config.toml
n_layer = 12
d_model = 192
n_head = 6
n_kv_head = 6
head_dim = 32
d_mlp = 768
vocab_size = 3491
activation = "swiglu"
norm = "rmsnorm"
norm_place = "pre"
norm_eps = 1e-06
positions = "rope"
rope_base = 10000.0
rope_fraction = 1.0
qk_norm = false
attn_scale = 0.177
bias = "none"
tie_embeddings = false
parallel_block = false
init = "normal"
init_std_qkv = 0.0456
init_std_o = 0.0
init_std_up = 0.0456
init_std_down = 0.0
optimizer = "soap_variant"
lr = 0.00557
lr_mult_up = 1.2
beta1 = 0.95
beta2 = 0.99
lr_head = 0.0115
warmup_steps = 200
schedule = "wsd"
decay_fraction = 0.77
decay_shape = "linear"
final_lr_fraction = 0.0
batch_tokens = 131072
seq_len = 256
doc_mask = true
train_tokens = 551600000
steps = 4209
dataset = "wikipedia_en"
Each number is 128 + 24 x the weight over its row's rms, rounded and kept within 0 to 255. Layers, rows and columns count from 0. Numbers have three digits each. The size before them is the row's rms in percent of the matrix's.

# layer 3 MLP up, 768x192, rms 0.136, rows 680-728, columns 0-95
098:116141133115134140114074099107143082136160130103127125121111105114122149113155171147121114117114136143109105152104134141133164124119152172185121134090124148115135159168105141149097102141082096140116120144119153099097118155127102138116130099096136104198159138073136132129133096156119171136
099:118145131119141100114138108115126145149114129123136135135141111126110099121128164118134128144179102095160120147164109154075095097108157107083111133146127118151164090114125143109132135132113144118106093182124119113091160162119142070156126163141106124141109125105118152079103135129120124127
099:106085162132143088119129169138147117115110110158109123119117137127152121101114129104087111143129160093192124131150125116108125149123164090131180128126149102163089112122112141101148072128143149135096084159108117116156118122126159143157132096130158116146106083147123128117121122132130123130
093:138128136138134134125160079151111150118128142184152116114154103172165122058094100143099099148131101099130143130091081112129138143116132125113144134106150143063128089111158145106167135124106153147099104163117140093126098119144085135105125152133146153131135164067136138110077139143155109102
100:108085123133114154116105137150107133102100108149132123133124118112158113102127133155088136121137108110134167129121112132114168141121143128118140124174121110116121120136126138103107134097108122155098129058135193160077118087074131164150124104125124144097161098131132135163107121166127110151
102:145128129128164121164141090146121154161140111079074163099116183117134108116079117149050107135088123131110133149164116088150156158095118090148102126119134145184121141103140127135124140121162151132129124108117105129104111157168112082116144112162129123148095134141167112127089100128167110160
092:115151125115141136117096113143138176130133162137120169104124121143083150129117134145109119106126162142116153104151145121124161116090154138133133121123128118121116117118103146123071160134168090107110106147137175107142170128130109163118174141144137093119153095120123133110095133119108112134
096:154105123108130090142143100144114154117163121138142143084101120119150136134142116154176160127104180148146160128163134139103127085148126089099107151088102138176125100161116078118102131159099119111151120143116122088095132137125162143131126120103117134126127084141105140121127142143116113124
093:135118164144155112099116120084141110128126135132115093135127136117117122089136109118120124129113121099102110139158185115125115145096125073140125170145164077128127137128129140172156162139118077102110182158117110096130142125160100110155140102072103152152085100129148128128106091120110146138
101:139117117137094101129084163113119087134127132134112178123124126141154130144145144097100138124081110118125155134107121111102115101150136159153123156160126089152124067094130133104176108134109141078151139143125121136115139143134096137084125138112175123142140087109093143126143129134147132100
100:083174113127168113140108105126086138142091115120139126152145107118127149154151142101133124158132120142103146105120073094093101124076117100112115132104099134119091086077113108126042189148108117122122124144091092151130133134178161123079138126118114127164179087127114118122110139158098140121
096:125149138097122081121163120104138128100105139158140081129157126166105162126182153100119119136132110140090137111121093129171119129112143073153177155138149187104136158079102117135130129119139116115125125099097102127127149108110102152128114121136131130117145140132117062137129095182148131136
094:126099143144155143145132104096116135108110141130164149158157074134108116094103107152160139153127156124169108140118147177091157124138161126156131104154153144151125110158111145142109145160157114104187112112116118098134119151131143091143146130114091107101118094148105137141130116123135117102
100:095113131159128115109137152152161120162131162138156136147101175127210136162129139118166127140092066139158148108114155205130131144139141099080141113111126135142085096124156116144146129119122147122164120160136132109102121096095143134109135111098173128168105142079125116126123165134133160136
100:082134134115131110150095159149141120143137178130118138100117141145059120126136120131084104115133154139141144155147163134082150107099140091147101128137135104116132140150089152131102160132111147157128160085147123107111100122116158132145144111178128123091121117155121174127116107132122103162
107:122127135079146119111104162111142150101160144135145160133120150136165090123121141119122126126115121117130154148147098154143104095094148184100145103118150112077131076124143146133147169161115112143130148139101108129136139131103103126129087114125127095113150118113092118152146141145145151055
097:093132116120131115140123128133114141135141106147133128170070059144122119144127161120039131138149096103119156136174123157119105113158130112088134141113147120139127127145106128113183166116132115105109172121142110128168118132113164130109154079106117134083176185164153147172136141151119115137
099:116119149145103111131123170139089089111126140111111104110088117159139114124144101116122108125143069117161111127110113130146140125129157126077133145119088115141119132102121082130103144158105134128127092151158140131145111158145118109116207095132131120096110079128116178138174142137112137129
099:111136106186140125180095116153151111123121143142150128156176161129139119136138180136159144101139120112102108123143117128161166140144101152187120136164116157101134155142143096134147139162126161098121110122177160112143174092130114135145115091099106163129099157150144119145122126138152147076
100:083127128093116180131137125155147141131128128150132132121123112140147187131119067113122168103148081134146153160168094118141145075137109155099155114130111137113109093155095124137138148102132074102119116145127149137112146121114109125168131064168152177120153158135144157097167112135164112179
101:129155137151128106094121135197106087136123145169121123074112162148141118122116145123124108098100080117093181147113149161191118093103146103128129149115120138115118135142128126104112104117155108143130083155114140119103173129126111111108107129134127122107135123143085118120130103106088112168
097:089124110109115120139077126138171122109145124152072125116132133119121152126116072143163123141138145117155095123111126107131123127131133169081127103135146122109130172109164156098118158117154145141138116113128099127149115158144155159121124125113153082129117112135166094081173117116133129145
096:151135068097118163114079096098160130134179109149135152115121069109121134086140149128130158065103134158142085137117120141132139168113111101131117143126116118078149133137112136093134161145113124149115110166118139148163125150156141128162151096125096111096102127150121138122114137135099120132
100:096135139131170142113142130130107128158130134117117086135129118068145112080095098189104114101109137102161099117119090156102155150121154154109162078171190132186178125148099108143119120101138085146168117115106146183130130091113130109131144122148099138140141112132130126119112133158131126141
107:153089142115092115104144126134149117127075127117120130153089132094141118126100143098150104171084107152167089165124114142111122147134081108140136115162135160115143165111097126147112175128137112097144118142142091145095111152132140081118153144083138137131132142149086121112125153167128166139
098:126151124154149132129098128125079148117090096107120146122138116191116116121135115109133101191117125153167140130169139107140190174152149121083143109089103147125086135141138122149129142159097168097088127159170097130134101118108096111182104116127151100144156098146142160139088108134134139101
103:168097121118138124104111103143118146149147102189137122145128106153126106137136149099166152084149144147158132139111126172146172124142105164166181088080135098139136139180104148184147124114104102121135126144120107160112152127110103108161070173156078099085116127147121089162157109127151118102
102:110125172110114158130120107119153158116150091124123131136109125180146137073164140121122111170143123146194141122125094138090115161127174153084112156137150118133119100077110173133095144113137123112167159116126175103135111138161119131093141071099121152188148127108098117162119125137133111156
094:155131092133122168140126155143126123140116124083200070140149104118123131109113126070153138116105148148147111095126128130144157156109117147132137114129127113104124133128165129115151099117142125112111082129195122088116133124120131084159127104097143115136088171124103119113131148104112099087
105:101158123119082147142112162128127152138122134134104095142144140145144167108142099126106134163144117152154099117152093161121120119173132096117142157109141088103106109190139164133110108089150082129159146097090153112181147139102127116107155110195131137152138166154114158109145106118103120118
098:123139152113115141139117126140140099091127118142104098130150142157113095147088104168152114124159163119139121116135139150142108103089065138097093137147156133186141099102128121110133102112109079112132092158102151106154089131142164131144130184156125125143168110117105092116144112172147124113
096:122161121102133108117126137119149150132139144134104103113139123079195117120061125115118115115114096116111145159111106114112150132080112111118159137117128119091116118115100137167105150132111129140125148155157130140142106141135182176137124122102128106098171110159163128104102075149104128131
103:172130114159161176134127090150148137089107095135149124110131164083111114095169089162159111136083163094169112150166142127121152101101150140121067130145115129083117134093085061134153119126126136126123091133166131129129120096120113125145142147104149106148097103141139080132143122143132117104
101:136166138118121146131096066118136121114114168166115127114109101091124132169133107142123164108123157141119141145114114104153162111112137157117138139111126105095129153178143151148141132137112148161130110138114176142109116148123142133209123109105104101151112140159095175104160100137141134136
110:149112193118110139112125132124126151114117164136088139143161102127104126130093169132162132119129123109129109117084128118106145119130157155160117143090118150165173145120099137111132116139126164096121116106138136143110123131179136116128142116144142131101149118146142178127176147141145094164
098:144116135116113116150129134150161072125139143139140104122149149157171101146148130109178139160148124117097126145144122145099104102129120129158150140127091110146203133154143135166140097154156127144130157107157117112128085159117146122096144161084149116161120151107152111099139116132137097166
098:148100144104127133116137120106148115112116136153104086144136122125133154122171144121120104123165143121105120087135145136156128100121158146136135117118139149096157107104135097146099136077149147162138121085170095113137112114121135146159135102111101123152137096164127131172145138102136117181
094:124156119135073157136101111111089078138161114141069121117117132118147125135130149147124141100129114125107105094141131053092101132150112135083097153129157125101114163128151068114130107141094133110117135157124135177120095128135165145126131093159084141124129106122146126127101147115130110147
102:080172171145135156095068130105136120104136141089129158155118118126114149110153129115134124094118109097117110150153107117111125128116140134150102104111104099128100140108077140117118114131123132076090086106122144124144064119113175108133140119177134109152117098143131083145135104166106121148
108:128106064177127120155160129137150129121123082145102105140120122102128122141117096112173080126150138146137137151167158087165114139118092114098136114108098146147138100131073120142140125140132149137133125116077156132126149154117195131136152143126117158120155158127101127089127087089090102152
092:150122128115135140142090128135138158111151142135137173143082157153122145102127153135107137114125099168117078122099130142104125141137163111136135102123121137156127096124117146114077118135149060154118176111128117082099112110102111151103103110119146125166141145130166126145150134077138097092
101:131117101147102144092119111104128105129135120130164121153140150159095135096127117119138105129157122110135155119101148113142146152100138144104119105149092113118119095063130122144123184120155127136122108178140135082118164113117179120150113085103123101152106144109127104110123095137137110155
103:125116122120101107159126131120146123162119089108108127140145092095126109155144115118131127131117140099128118079126137104111082109156176125127106125134090099154116150122148081152080099118190146134142102105123091122144133129092101149120161139169155149142139101114111160131100154117111150111
093:090128130135121154133102104148140116144150133124140149131116067100140132085114121135157111175174138108130169149131149106122140144150095128072137154136118144126088121156101121150143106120121143131111131109134122120120121092111126075094129091130062108155109168116123101083119109163096078146
095:128145105114142120118146162172111160065161116165140100117106102146116149109101140141146110109121159134109136160150131136155106124108107121156100133190151076122105083124098123090111121133109135076087124141124153095136103163149139106159102105133117100126139096138146135138131129128135137109
101:145164127118176127096129091115149122076150103098117126145142142138098144130181110180110135126161129150084114140135145141120096131108109137100138129117150153100156139102141085143110121124131096130105145118144145166121123113164148144118068129141126149133146115129161129158096065174156129137
103:136155154088140159119130130129130119097114148123126109129109130078126158140105143146148089136141083097172140115108136155101110090159144102067127114138151085161125166142140092155144095146141149110140161110150135134152145100130143143145125135173112108102147120093119104140173129117101110172
098:102130119134102074104105136137097155129161111148128109109115150095157117164131133151126127139118141113160133123147139144122080129129118106105127086104119127121134136113155051103172166128125153091121096141094104165111108144111112130102085121140149116094118140141132120156155130130149102120
093:128136137116141152147113132133130154121135113124109169119133126144131139174132125110169103143137123192157135144144169099119135054147138129096140128129117072108148165119128141105123134114135084123156115140181109159125144148122107117085144133106177139065133148111135135109088137126111081073
# layer 3 MLP down (transposed), 768x192, rms 0.101, rows 680-727, columns 0-95
101:142123141138112116182123157131115141144165192128165103076117136137172132156141114142105143151137154118099127127099150133089112145149073099098121151110145118126122084139121130134159150105155116159142138154108133107148169153103137110150159150109118144097075131138143081155104119128129148150
088:162108131123122144120145090123134130145080168100146108157164100111131146115148126113153128132178166069148133162118122132146139087079135161115139148124133117128120109116149107129116108119152139128083103136121146130081138131105087149116134129135168146150126129081088120110136103127078121112
093:099121151120077113120101125122124147154152109148115117142131113119174115107124166204145113144121138128148076142099103109158135130117188130153148155121114130099153126130175132127130118146113128140135124159128166084128114090094088113143149105106132100130120128148132138151093151143098135115
096:167167134128085125138150162154115140149119097118117117119117170129145117137123116119173099109113144136108114093104100164158175114142132109120127142126129114145158098097147136103110125162102139072143170117130113140081169138132142116119078130111143080160118123147145123122142124125141184126
105:109125165130122131103109108116135167119099123165102147104157127127112111121150153127120180140115135138113140208157138107100125086118140149118117144159169144123140128107153111111103130141091106156137095076126151142120099126117073120116151090134151114082131154126121119120126118160107146132
098:132126110134156119162137109135131142152161130128160176139127141087092138138158117117090081142113149165121175132109137129087139060064138148128141081146143113159140128118106109141081090137141151197105119180126105170133078096117104133126140099128154161092126125119114095134104136122091132143
094:148112139112136133166125085111114142115124142120135135113163136122107147149103172094117108083124144134140182137142110136118158129120153156171110128078148101158140136110117105149152153152143119117091113130147145062084110131118139110121063104135129146116121102115091152100137119097152114130
097:126093128148148077139143174075113147118164102104104131122141147144117114142119114145130147137140121165154121093141113169132093118125168127121103105111102110161150129071089149089068176150131136073106142128124135104125104116140125146100135102127115129080168118138109128122134161118071135122
097:112136163095116167097116134128116169086107108082139125122114118098144142165131145132136123114153123116142111124153161182121140150113167112130120122136158118149085125135134136156157141184116157127155132136137140123095147117122149173149185118122123135135119120119105130095132086104122124075
104:153107133104102116132092151123109108077074131111136121110124082115132104178158123124083136120113110133156144121111152126146114134105144131107079125140138138085138126112097175134183128152135145069133113133126146138146088144125120128120103138140123134159124136121149169119116121190122104093
103:098143133115157080104161095100161133114124136086105116156174146113133184083170119122110089121123166084163137120136130111138089134101140135119129107132106121119130151123115119128101169122148114088080118142098143139109126121128150166155109128129132137132148143108106150133146123151087118097
102:122148090058143140141126127123161080112101097134131109141111135142115124147169084130131177112089109154122097102156144121157135166140125110134132118112139170132106144145120102137134109131120121130108085120121114123122119146134111132117144131086171133083109134152100180096146148144105100082
094:113107157138141078169152112084141141110113117115129075160198118128145119092087132117139134113125118134163110137111136134131138126125141114111112134172163165107122159113137134138135114146111143160126109164111153131165129089137136160166122135142084100147049132103117188134162160140146158138
095:138068135142115137100115153140134133131138109158138120104111165104167149139143124124104067132147123146095103154115163136167123131156143158145131161164140108121107138148114170131115096118093126130130131132079140113105151123133140145124127166076129119126101120109128131137127101150157126141
103:119109125124144160106105090148129143129089100171116141166122112078162133160125132138124111149145180115155125138122156129073079141114163150140150159121103127149114122178121164149142165151105113112153151136113113152105083087111113088134149158127115124105084156156124114105154184060131127146
105:138115149126144131111121130119119135143109134155142147169132126119173152108143135124142123110158176102108135114121095134110118110111127077167136135128172135133108150094127112163132105162100189137190123119133104117109129139114133133071106132145151153110079126147103100123124148137108145119
093:135148125179137159083180141145177094166114114145150080085145135150129148123136146093152157106164125149163111136101124106135137085158102129120139181114094132123098123154112133169145117119157103115098148154116149141125111123116110117122080124137112120113119074118144133107149128106157132124
099:158143115130128096139178106126166077120136147144099106090101131120129124161166099122121154112111127089130120138179132146110135152119104140132133104100116106149112084106065123120147145110108121112109148137162121092109163096155137143127158131166117112098173125136072170105112121095141111145
103:114164119120138124189130108100116131129121091127091127107145117147140153120105140127130122142147131106124128092108105094126151145133103110122075101188094153141083146167127116150124077099168126138106105124101095178129136176137167142152128155125148116147130097091092087143149109072114084100
098:154125150107119129120146100154104144153109125115131103145114146132122138165104097116123148108147113145099094146107116133120099107134140134099136159060145096111113119137096085133104161128102174123133132121172132131142114110193133147114134084138136153123078155093110137167109137142097122108
101:141155157128174157119171091109111121131137127096137115112190105092106112168093119170104074162150148123136151131139128124179157073147094150083112172120088091145112126113154116100163140129121126094122106144141145174143109103162167170141103151131164138144110155080138123122132128135132129121
096:121137140136153157133143111108112104108090097080113114129107100128093143176045146109151137140145073127133107152133118144099208114119138153143132139147136115130080128135170125149121135090121111113150080112107124161164076126152142123114088115123114138152125115113150151102118132065191127149
096:142129143101156112119145120104116135131160132121138137139117091161078077169147152101078105148146114161131126115132108147143148091128142157128147141137147141110111143091143164132113102072158130111136133127166090144124132107125128125158137116152121136161118088119152139172115120134130100136
101:137144171085133097178116104118093128147122165077166102132144144089122151159127128128166144108122119128105150151073156112117170120161135079083157141122149115144166113115113121124152129124122117091120093133140106126126139176115164140107073119149100128141110134167124137123135088121145109183
105:152093153118107117096126094122107153200136192144133179130115121132147121139124101122145127126119099127127105144157080112143082127089124111150124113103145130141172082112093129149148134167138127165152100164104145110112132101109077124068144079132142165125091120165117172103086141134132128112
098:075092175119109158111123093145145135153132118140138109118089160075127139138099164143123134101153113142106142136112150094162206118151126130122131125174129137160171130088143089136127121129115116097103132082143146164115145096107115109098106165157124168119109142137162129112118144138140117101
101:146167100098151086113108135101095140094143145125146110174124151151087164123122132123184122091159109108061107107102099139127152142129096149128140134159113148102159101156136100163126092141144131127131129130123124141155122114094136115165079148114144084105086131143179127113125124126126101112
104:144125127156145147082102184129128165117097154119160160129105156175131124154122128150135131126090114140105119135134140136134066091135119121173116144102122130122102092142101091130102129130129128137197136086136081141105098108148129105131146114123165144196118128146141125127116128126084109096
101:108130122096114125145136163125116132102163149118169118087078151163138096175109120124155124136140157088166141120153124151114094140132154119105133113119117161136158134104165134118151143136105123090137138165110180123142125136114144068134134116123130161123167102159147100114090122142132115185
098:077119121134163093150182157112124114124079160119117112114119147180110164148095134106116136112133167086152115151131142103143142130122142123120132146126119106116116136116150160147125086103119170148119159146093091165111122141116117141165147127110128119119143122128088153089120160118084097122
100:144145123148141144112136151087116136135104102158162162127123152128143116108048073130127116130164118135125169156121110094134127154168127132139093154120084102127093114164094149082113152106104111145106128131117134107126128124125154127112168129133138145099153118117114132108151109077175117095
101:096088155096132121086102114109126065122130162147163146110124100096166116083177110112164162119144114099134128164153131168112109141106166110141120151139124119153134102147125109139175146134122127161139143126141146132119130083140118074098146134138158132086088114135131126146133124165109093146
105:093097167098157115165175145097113152127073113142135109124126158168088134151120096140109092148088141079154112122138150087116152107169114117164118125122134116110124124102115084188180111100097122127114122103117138130081089086134134117116163134107141138127128148150136153126117143078133109134
102:124144119149150139118097121139141151136133117149144114128144131114145100161169104107071143115147110141120102155110138127114115090089127155134120158095106112108097152117119124114111196107120123132075107144126116177169109153156160127146080121100180116140114128129107149125142135092120177142
102:111094150149080146143111127134126139135136131140137142112117154138130087163106086145149108107084116093134136156139120107111135118123096119076094087108121155128125135155143136119127130084178160121136152107128112155136140151133105104164119111165127119106163111141086090109134140127111143135
101:174160160123145111091147127138165140115127150115088098124075134159154076128112114133149149134133114113131137182137138096111112118173150119159097113116114134114144166130177127143122126170125153153155133166176140148148167141129167150140135150134096093135123110155090116106110125137125159102
098:095138150111171119092114154137125139163096133117141122094119152148172169118146137126160109121140117087167133139125125177122094107157138169131135188094164122164129160150150131155097077107100163140130128138151088111162069135124151116104154102136123151117122134122156115116135129106110154115
094:128123117108088122108114132109122145136106129078127153095143134123154142147129121080169127136155161144170168124114140181142077102116196147111121103179083095171147141108092168135096126135129127105112111116143076178140116126144117153148118140094148085135129139118124119133117130128136168186
098:208144159119142087130165154134131116136119137144097113135127129101102172159134131137097128117123158153130154099124136111143102147160162104137130164131105140128108135129124130125110143115119142136168146146123131107162126135090154102132137145136124119097104100147103108164119148176164108111
103:125145108111104121107149100172122131202119095168128109132103123122142094130135142091139123121079157101113093107117089132172147173100127152133163096124107138124111107100153113125117136162163155124137115119108119128123102114149134112138110088170144140125125108150109118116108163094144131174
097:102134125146107138111160156126116106120138130106109144120125110142141090116094142111153128132112082171100114144113167126127153165114135094138109093107098086107127126122131115133078104134144120108128131068126103125081114095169100129132110117144092144156150110114126164139120141081120110101
105:165147140150074107089128111081142118117166093121116142144161140146088112141113137150156140100163157130186130128143108102105148107128123117173109117112100111137063127109174090098166129133133143135112127109141129128113111095169139115101114145077131126076132147143136133163116113097156097158
107:122110131140109135097108145095118133133112148120143129160166121121092157109138110101134137126156137168145108084171139082116076129135175150125122127104141126118101122125124126132101101140098155121140112140102146128121146125135142185163155147123106130127139154131163085141108151115116113109
094:121087141138130129170144154098067132118122106147150130145113108160095143139136126141180132157137111105074100127107132070160113140140131127113169103098138165109146144124139097146141144153126099136135132129078124080135113125115098135146117084119090129163094128149143139095102078109145104136
099:131124159171092142126077190151154159129159101128110139120102099111064095125098136124083130163125123077125140164189137129137107131133130143139124111121117121080129076120139135088151113114122127128127124105097119133140101134117089144145110124107151131126119137125121137099144105093117109095
100:117157145135131147138130080194141105137157130131129145140096104122195112143160163141105098131086103128073153135143130138166175092102150085157097116192157129100134150134115133168134150144133091109095099150117106120140191097134120058144141142120139109124138132141140099139134126128141120124
103:112099116093114126129120131108141150169156178132152114136135141142119117118118184131139144177126115094089116101143121108124144130125159129147107068139114129131128166119103119135114134126113141158116169132136208112135186152111166138140165127126105140135149122146124110159137170128112116131
101:144140136110191139119122201097136150133148128159122089090153166108122139136164132135099162144130123140129114160126127128126129125121118170099159130086108104141144129153125122145121104121140147141078185161102106136122139110104167102149145131123110173102159151098150136130105117150132151158
# layer 3 MLP gate, 768x192, rms 0.143, rows 681-728, columns 0-95
100:131121112101152076111094111092137106131098127181161118156089150062131137134165121122140129167142130108138164138110157159100109113141139129119136119144129141110178101117153142159143175130152106149106139114127105137069129142106123128170105110097133124135143121141114151087169137132131123105
100:137123113127133177088133135164108103119102146114110136112112157120144123089120142132125119100137157153164089088139131120147140121094122092121133132121162123166139155151140128077110064140103135120129171118114133108109095106140106129152165118153150142137130103150169148117134108143109135132
099:115152160139152115139111099091161113131120106099111096108116164098141109148127122102094088153112129131124150103157166139098134162133113161126140128182153123119134159090121135103117156125143113139104143119098126158154156109137123137133183100103084139126150103155148145122133099111064154098
106:136150077094056150117158129138136121166144127110178111153146104171144125168100156158133121136155110119162105124150133138135072141114111133159134144142099180128130137162097095105178094103145116154170150127141137152127094161127075095120143104106138168110129116141092142106118093126136104125
097:130143108113123127133168130149110121133073115166084095124158166107158096145174121140117125103139154098082146143129133151102109133117164154094140149129104120119125152150105147084130126144118164156140104134150130137133126138070092126130086113105084126088134125161150137143120110153136132164
094:097147087115118133148078183136095151104106102136108136154176126145105160150137093110091143127131131107130139139144114121120127114076148122137106174119132176157096161157119130110101151127151149113089117126101128156113098109110148134129129135099156101095154102109120154122108133100147127131
095:140105144090106089109115068116131133137103117149138117128110137136151118186120137103127135111144155160107154104150147095123133086112150105162086126141143141167134176159119084131125118158083098125128161144118099104146131140147118138123115113103119165092072181099179125153143137124168129144
089:116145164119139133114117120147155122130153103144110140166104109130133142121139123132170077143130159124090145135113174132058136101141168070097145122095140136132082148100127121137157157130129157163120093124058156087132145135096175110150137108130146141091141131088098116138081153092097096102
095:091144081108127120109104152110114153134144140184109159144088174090155128131162130152142128135145123115126130096109115130127096174136118114134112141130112111172086121138143135093143105091123130155167104128115093125159132187126149175092120112104176118103140104137153147153098120123133106139
106:086123138099136113120112125178080121122142159156163118110123139136140128137136106111170119132106130116122110140145125055165138085100160130129136104128102128132128087142110132128139137129118150131129121156130142154120178113156097133110121145099137110164129157089142130131146162127165187081
107:116117171171104094147132151102095137099149103137120156098118094187117126119127135154122073119124117145148127132141108135111111159120189125148127123144163142126098074170131171077109140107129118100128155141138099167131135126160109077141111159129117153144135102145124108114126162138105100119
096:125114093085146159113120107115159110132109157075130155096127085193140144092132142118094120140135123137081105093114148123131129164142084049115093139123136105118102116150118132121099137173112146169137150155110127134155126120137125131141145127168112119142118133142149097152138107113178166137
090:129131157143156125100131152124162142126107101141133145117131119118101139109141142137098169086156152138103123140141133100128143147135100135183069174146153112101079123125112133093144123119143134141118117120087143164141119147143112110121120136127111130104131162147147091139124092132160135127
105:097125133096159132121120107155140129122130144126127152151125140096147105116095138118147096123168139114122145128157137117092125148179120121127140122123139090140102139161130093178125141141080116104094163126131137111132091128144127116157171118150098086118094116125105109109108144128116112127
100:154120088140114134111085104103116116154130110140171125154172129128145157108134155153123120113116152104133129115138090145152126100149089110170112113128153138071145144123122160121137099116097164125172095121104083162135163119142120140107097132167153127136133142072095124117119146155097127138
098:127081124152116131097118111133130162188150061135138080124132144117173092128111152146109160110097147096110150146157087136133125140114165110128103129154090160122109102183158131161139162134121153164101154134131122109148141117124144140080118143102115122153084111158160103157143138162132127135
104:084144138189125159138153124130133202175138161150154140117083133131169128113123098122127133157129123129147178126151080104103130070131152116112135139104155163157080097132149148116134157123139165130125125117112122153160127149163097131125121124117111193159108133159104102130135125122089140135
099:124135068166125107094137153132129096134128060122119141143096127130149068137154116134111126177149117140115116142161104084120149147139124087071129133146097143123125129151164132104109140106169137112101105108147108148133221128105124108138148142111129154107081116170139108141126167132159109106
103:143119122136157131115150114169094106172124083110127158118124145126079131118188139138116130098120122099120102139147170150115138163127128146117117149151138137096106125133145117091150132125173144107094129158154155158126113107105131129134137167108112111156117178105087118180110125152150166163
100:136137087131124099122100110110098121125150122129105130132144089102152133109121126132120116107122157143150121137113118134144132136107097149115167146118155100141141128122124191104130136135114100097081145123118131130128136090129147073119125133115141157130140079071102134150148141070134117120
097:115091108121118114106138097141106121123140133154110102155148128082099105146114141172131103122110119104088131149135148113129103132105152091140123127145117116103098155141129135102162127117098167126151139166128119096109105163122115160152138103102117111116107098103123107138124155129135124137
101:121111127099130143157126102116097142126145114137137122178133125096128129151117126137139092133153159136142159160090133098087154133152121120121125168112119168119157086124149164132095128098093169141084138072123091117156117151133137135144156127141090114078092164129157149136138173126129157123
102:168128139120156111124067128107197110172111102176116140133098132098157133139124144123137122124125129103152155134104160097142138105116158111120112139120163131137099134134143159112160170128163162176151145146142124107158171089125115186131143152094117117154108153150153132117075140102094174112
102:134121154070122092132120154117130147144125108149135158125073118127118125112115119163117101136184111159145167118147158114122135143150143146126118137149124158114091140136143144168142157087141138107162119157160146126154106144168129134131160133152134146133124154112156117142146121143089096159
098:119128129133094142126177148125124137121118092110135100133086141164109166111089107123117149107123165149118114154106118141121138131144136122152136142138196171092140131129173135086141115150133121120111133103116147110130165166151109114119119116142110150153112120104162133105130083087126136120
102:117150141121135111135138111161100124074112142191149125109137116165117158115117126140148131102116152154103169160113081090112116159128150163133130090117182118112192189137154113141150139132162113106113089082131129135128111115171154114131121138147151086127149148113109154125124113145147116125
098:110116157148114160089145127115096125108146163102131115116145130128135153166131126120106138066116119123119104144092158160112117084144105146106138136135146130110145134136125148175140124163121146120103102119133168120133146139096137176147133134157114110158095101147122139111149115110132147137
100:122103126214138127096108163139134159141148126129139111108103087099128144113166132136085150131118121146131098138101144117128104112121102153121079108126101083111088105132113148111143138115151134165151082137143086117124115129188162166177092162123111120160111164102136130102131147088137150131
102:128153145131105105132152170146106126159117127143128134100117152167128154125027137109101129126150128112171127140151093113111140128118111113113155147153179101139134190151113106118143081142127063147097149156135103113185129146114095128119146086134109155159144161142111153137125139170106149088
096:133129096163160144149100135130098118163189130102098089130145091119197102100119140134138153146118121143160133081142164100123154109122161117161105158132084145125117136124086122116130144129147115147136157117164052157143163111164093153127096174127128108107123110145153085104096088094141125081
105:141185101130153129113127142084163147181110119119118130153116109122088158107104148109121133147148103153116133107131167089123105123157121168121140161194158086134148185093107129145132125143101140100165110072134124112123163141121144143144093133114096132094127156147109127149117120168148106132
101:130162104142148159131140157154118145115118119100140122103126099164197140087149139127155128161137152133130107111101142174085136145105107163121125123124119145162143129100119168079119145150124145128150109145135117170174136160178118108115130090103151133105136108104112150141113131097162110105
097:177128107115143128091112141141144111126137140118086131134126146186122086169137142173124114100150116111109149114126141112099117153161139135151049123118110125127142127152122133104074140114143168177117113089114129142141103172112139151153101156099137103130132117084114169065123101143111119151
104:101153110108071154122131114126102140119141083116122138140134168165128134117130145153120101166196112119121087124121170162099108156085114122143139156133173138133196138101157131116141169106130139113139159123116152156147177103121151129122107141135170083135139087133125122146121158112127107117
100:159155136117148126120157063118153111115077122155122121102160074110151119158145098133118125111105120132110139151109142140133147105116140072138130165094146148132080163078146124131175149122146111169129140118173140145093160110132095144124120145181113117127115134108119136121136086140128167138
092:133105113136067134124127107132118140087161125129129118120127140173144127132135146093128159140143146165091111095144116104132147116121152144128089106134108095124074130119083101090180153113106161136097170109155140134127116161156130099164100135123133118120146117113109130108093129135151139149
092:123155128124092143114149130108098122129126153128164139122089153157159134122138126153100106098131076095076152107119126099105155140116104134126099122108158128127141121096152126099119120120122087143135117118154131156088147142128121171130143120152135171137107145161136131150074132124102102176
100:166088131101128068062137137126132130117118094135143108125108139206093089082102106142141124113142144135112136124129192113124146160127143131147136116165120146098115137111129122119110158153149122155119160130123119157122151109121144103140151155116063145174096126147161129135170166136136181171
101:125117103138133160106141127091157123122118101116121113111127128147181114143150115157130115108148101141098129083121117116125163152114102139137115155154113176105122156131137091095135132115135139111105116129146142133116161167144121168128106160131105140131122109146142076119099080101132166134
094:107098127156152163135118131174139095152150177145105152138132131134131119128125066137129134121102127101150088118126162089106102146112124147076119107177116167097058096093168124119098133146090136127152132183132147143110113082118131112123091105122151119088134138096156168128107121112137093151
099:089144116133127105146153166132130131103169170141113105138131119106151174120123102138141115109186152172156115143128097104115136130105157128109140144142149111176048113161106102114136123136141065137126122100160161125150134129132140127158093126162163126131157153095167129145105112137131152118
096:102097129148097144132129095117133079162149111148147153078104155098123114122122117083119153161140112135080171158132106133113122111113094144125134130141114120122127136155139139132119150127141102115117130125143139139130100146099109095166151172146149117115135099100132145104152155148154145160
091:114133115136136156134132098158124142090108127138142143112135085142055120178120106111165140158128140110093115120110118105136110138111137148120123105104134148095144114141106092111157117149101114157178147152124133136132134125127174145118122130149129145172127116157134065147117110176100105177
096:105101114146149107103114114123148136134153177167134104109145125118164137091106128150139142146089142104120167108138151144163133094132194126116147111109126108133151147123150131093122159128166145102167127129123083125121117160130162069164116151105128123083106112141109124096145133090137102140
102:126136129128086101142123105157077133115121123133130116171106158131144092115113104120121143110118120132130142120133132113145133083165183150139106134157111123110111106126133160160125129155134116155146124132154118134133087087135162123130174148092111084128102148095153114111140166093116125129
105:129166109117124113126128138121113129155122109103108166122134083126143087134109116153159100136176069137128114155139135130158124122126144111109120126144115080138113143133086169098090159108155160160168121119125105141148105142094168101129121114145125098074128097083151119134119144123107138183
101:110121149166108127117109084184105145083113123154126172131110086127109144143139142122126134108086159094125121095106087168160158115146139087141092105118102171071077163155139092145138154158155136134123158152113142120107135142123145141123081131145150129143115100198114161109104134133148109069
095:117134153136119158108135108144092125138096091163121170123074117136123169168163126105094107118164133157140132128155138131099112090106152152127150146097121100122116107105115153136137107129112139133115125143148082151077117137133104104162122164078107180098135134108080095131104105156098159120